Weights of a small transformer language model: no biases in attention or MLP.
Each number is 128 + 24 x the weight over its row's rms, rounded and kept within 0 to 255. Layers, rows and columns count from 0. Numbers have three digits each. The size before them is the row's rms in percent of the matrix's.

# layer 5 MLP up, 512x128, rms 0.0698, rows 508-511, columns 0-63
117:159097127113120080125147103155120124118122120148169114162128135147142113123152124158116120178071143134140161106138129146189129116093149124165122133138152153190128112114133151107140132139111159
106:151097168119108110133114143178137138119179135143136148126147122113112109154144107123115149117119171100097104120143155093117060139152109144094117170130095144124116111090126135104156115132158122
099:123128139111157167119115139122095092178124132111070117121151097161142110145163112129110137144150093119169147126154104116118138150123096092128136149092100111101102108122128134111143170162137140
098:108108154139092108180133143111150145134130120096138123130125122131105076117157099166105137161123125115122083098109153115103110132160111151114146105096080113124151154132147118118132124122131152
# layer 5 MLP down (transposed), 512x128, rms 0.0698, rows 508-511, columns 0-63
118:117110124169129099122135138179105133172093159106093150110150132115110133096119132090115128122140107111095137157134146113093105109179172111126131163096147123103139131159108132158104152186168129
103:134137125143188158125114096083135150123086163132145137141125100141158159143094125174126117126116086135147163142167129157176166103074151125134127057135119123161123159165141115142087143132110128
105:109116131103102144083123122153129077121148171129127147128127157120061136141062160155118120139138157101119156112094133104185089110138162115125125114132115141090170123120138095129121136087138114
099:104130132129109147112101108126068128111108134139101114128115132109138176149072157100128126123133137104152144150094127097097148109104169056121096129127110115108167135119157144114100164134143133